Part of a small language model's weights: MLP 1536 GELU, 274M tokens.
Each number is 128 + 32 x the weight over its row's rms, rounded and kept within 0 to 255. Layers, rows and columns count from 0. Numbers have three digits each. The size before them is the row's rms in percent of the matrix's.

# down: layer 7 MLP down (transposed), 1536x384, rms 0.02, rows 1514-1535, columns 48-95
# up: layer 7 MLP up, 1536x384, rms 0.0251, rows 1515-1535, columns 48-95
down1514 085:117143152138135125097103114092097165101097143167126057188135204107129104120139085113125052154164105110135151111070129146111166126151089102168168
up1515 091:126115162127164115113116175181136152104072175224048128098114159112134102117072147117136132176101187087144079169138174093100070155155114135090111
down1515 091:197129098085174110179111141134121076119078177106095116108160128100153128131091149128086149160203061193094104122106107161161135068216146144154161
up1516 084:119068129107110128177195119128104123121126134137145115138179145091135143151075143098156162135126145110137097172114213080110117122173141154161056
down1516 084:115188082106160124114123102174179131141148073132092132096173082139130062123143142148093147103157165147104130140100088124163093130134094113148099
up1517 104:197143115164151139155132167136111134115158124123060087129142135170119144161062166123131123119102136160142128127132114125106213082205088137102072
down1517 112:146112149118102126132129118168155108143152176118143126188152068158185145057156157120117168110143128134159086086144133126126162199080126158102077
up1518 110:136186144168111145138165162121136122147157156145170154088175142146163133085127135147114136132090093093150193126102121106119164109130099099107162
down1518 123:170145081147141096142160113098081037113158144148121157068145156166136162146132160105121106176085131120129148139148125143131169078091099174133127
up1519 107:065128135172141169104133117136118141127103131110095136095143118086164124119143166130150110097107182157135176128217089140142133104107057140124147
down1519 111:115130123175152128142119084136140150120120076174131126162094064171152112091195117140127114075165194090165110133150124142165129194028138131128138
up1520 107:055154177198131120135144111137088111048083140152135134107139144116151163154167147127129076105103125156138143102114122118136148151102125096030104
down1520 106:098098168160098120145081119082066186138122140123118127117087138148137128163108165156145106079058100146107163128109104164095084132114164159131057
up1521 107:155138126140147072167167120148096162118123180112096152146139191146182129129102158225052105149131104126180126117168094104110176115205140111081073
down1521 111:156117154172091122093120068151148187125122144168142158096116073138150168112125142252120155155113117085166168174137078123088124108113088043084097
up1522 099:154109169188149130117200140167130170089062177140074142114112121143141173096131164098077126151157154095198120084121123117099202183130075159087149
down1522 108:092138179095079125182143123134157117164167120130141089131122073179156154149107163101081164088209118105143120135168119158135175143058117100115107
up1523 081:169120123126151050132110086093114142102120161129089180105124141126149174149129169168120133162139117129192121078147106122113125144135074147107151
down1523 079:074088143168116123097118048095153073123216121056108114106165183142106150170110120133169115097111150132099079129141187146139125083133125118116119
up1524 074:067118137184167129133150114134101125122138108145103143173173169168098149175133164114173097093113113129154132169115150075088157102159135143160093
down1524 088:149147138102108182131165102109156048218127140113126099094080139107101086131128142104149108071136117120078120084115170112175130188125137132101158
up1525 107:106196170198095191127097155129093200112065167137102168124104151131136121060152094116114130123134125122189185161122097092090155107114102076148066
down1525 110:183074108108176161141111078114147129143157104136093118118109093184136084088149167132122157144200140124169090114136171068108192189174120128072126
up1526 115:121158138156140162132178173138098161118101122218076176131119142141105131141086150119110196104108112153129068172185143093091104120175091047117085
down1526 122:133141058107115123115074097150072172197213156102132150075136155081093117171059108129169087170130126095075046195145156136101138104090095090204161
up1527 098:157108117160114132152168163141119155142149137114180134121117162107112084115141119120094190109124132124112105129105146098128089075120110107130126
down1527 084:168165138097093108163105099181147139098179224109146156164147169147180193145114137099053119169088162126107135164139106096098092136132089144106126
up1528 113:106118131107129191209165176169110175089147158147159120161128155127109134159142128089090144138128107108162162180091132137090138123122086107128074
down1528 103:088176166125132137171122180153135140160080127111202104141120191155058107154092078087193161105155171140101149155160098105146142122112079099120124
up1529 092:156155144172104101171108145060105117122130164153146136160153153097142142069156145158113115103141115089120187115144111124140104177161164147099133
down1529 090:120084078127108143161194128175146084105167173128141142133084176146154120149129142148094136132080133140142126160099147147142154129110070133142066
up1530 107:158106122081122145126125085117097130116165142122156086129152127093125167158187147132130111156102150049190169116114104058128158142103111177179119
down1530 105:076159152177128136070148107149152167089094135146065151123115078183145242059132154125092151081102115096079160153161111120151128111060145105120127
up1531 072:078101130180149138127133173136076171155083133144102167162152145119114145188124184131135172148091148119196119165124143081141157121119061117110089
down1531 105:158158115073138144114154140064116114137133184072120085153156163087142120168117135104130161120128163118060111123122125063181112163164173150157182
up1532 116:133126120077071118156162134146143162111173135123106175114121139122145141101080161150139128164085122087207146162178139083136174150102089143119100
down1532 112:091137162082125102201103168101089113130103163183138129083130146138125128147124142124146134167093177150083138125107113109084167079099126135175066
up1533 071:217133121151092080115124071095081121127108157080127190097114166199096133117083125138136209116063108151098144106168115109095156141133140134130151
down1533 089:135099085066123123145133128114119053153153162086090100158117150130133075165109169103195125122137130052110138087133158128152156169117146127129164
up1534 099:138056140118136164177214142135107140102085168159052140138168158078098141094079129098145153123144098092181077133121139126126150153209117121127124
down1534 094:121165088148119135128119182059093129109130103128101138153079081167107024128093108132117135122132169136085099141100069141061150055113137153176096
up1535 112:152119113182106142143136191131144177126172119080183111108139140108122139043140153140121089143117124068187156114113104133074111150125085092127073
down1535 109:091169150134148135144112106166156127152102116155117154168105139124102034181146126139176138047136108105082078094089136075130139092119137154116196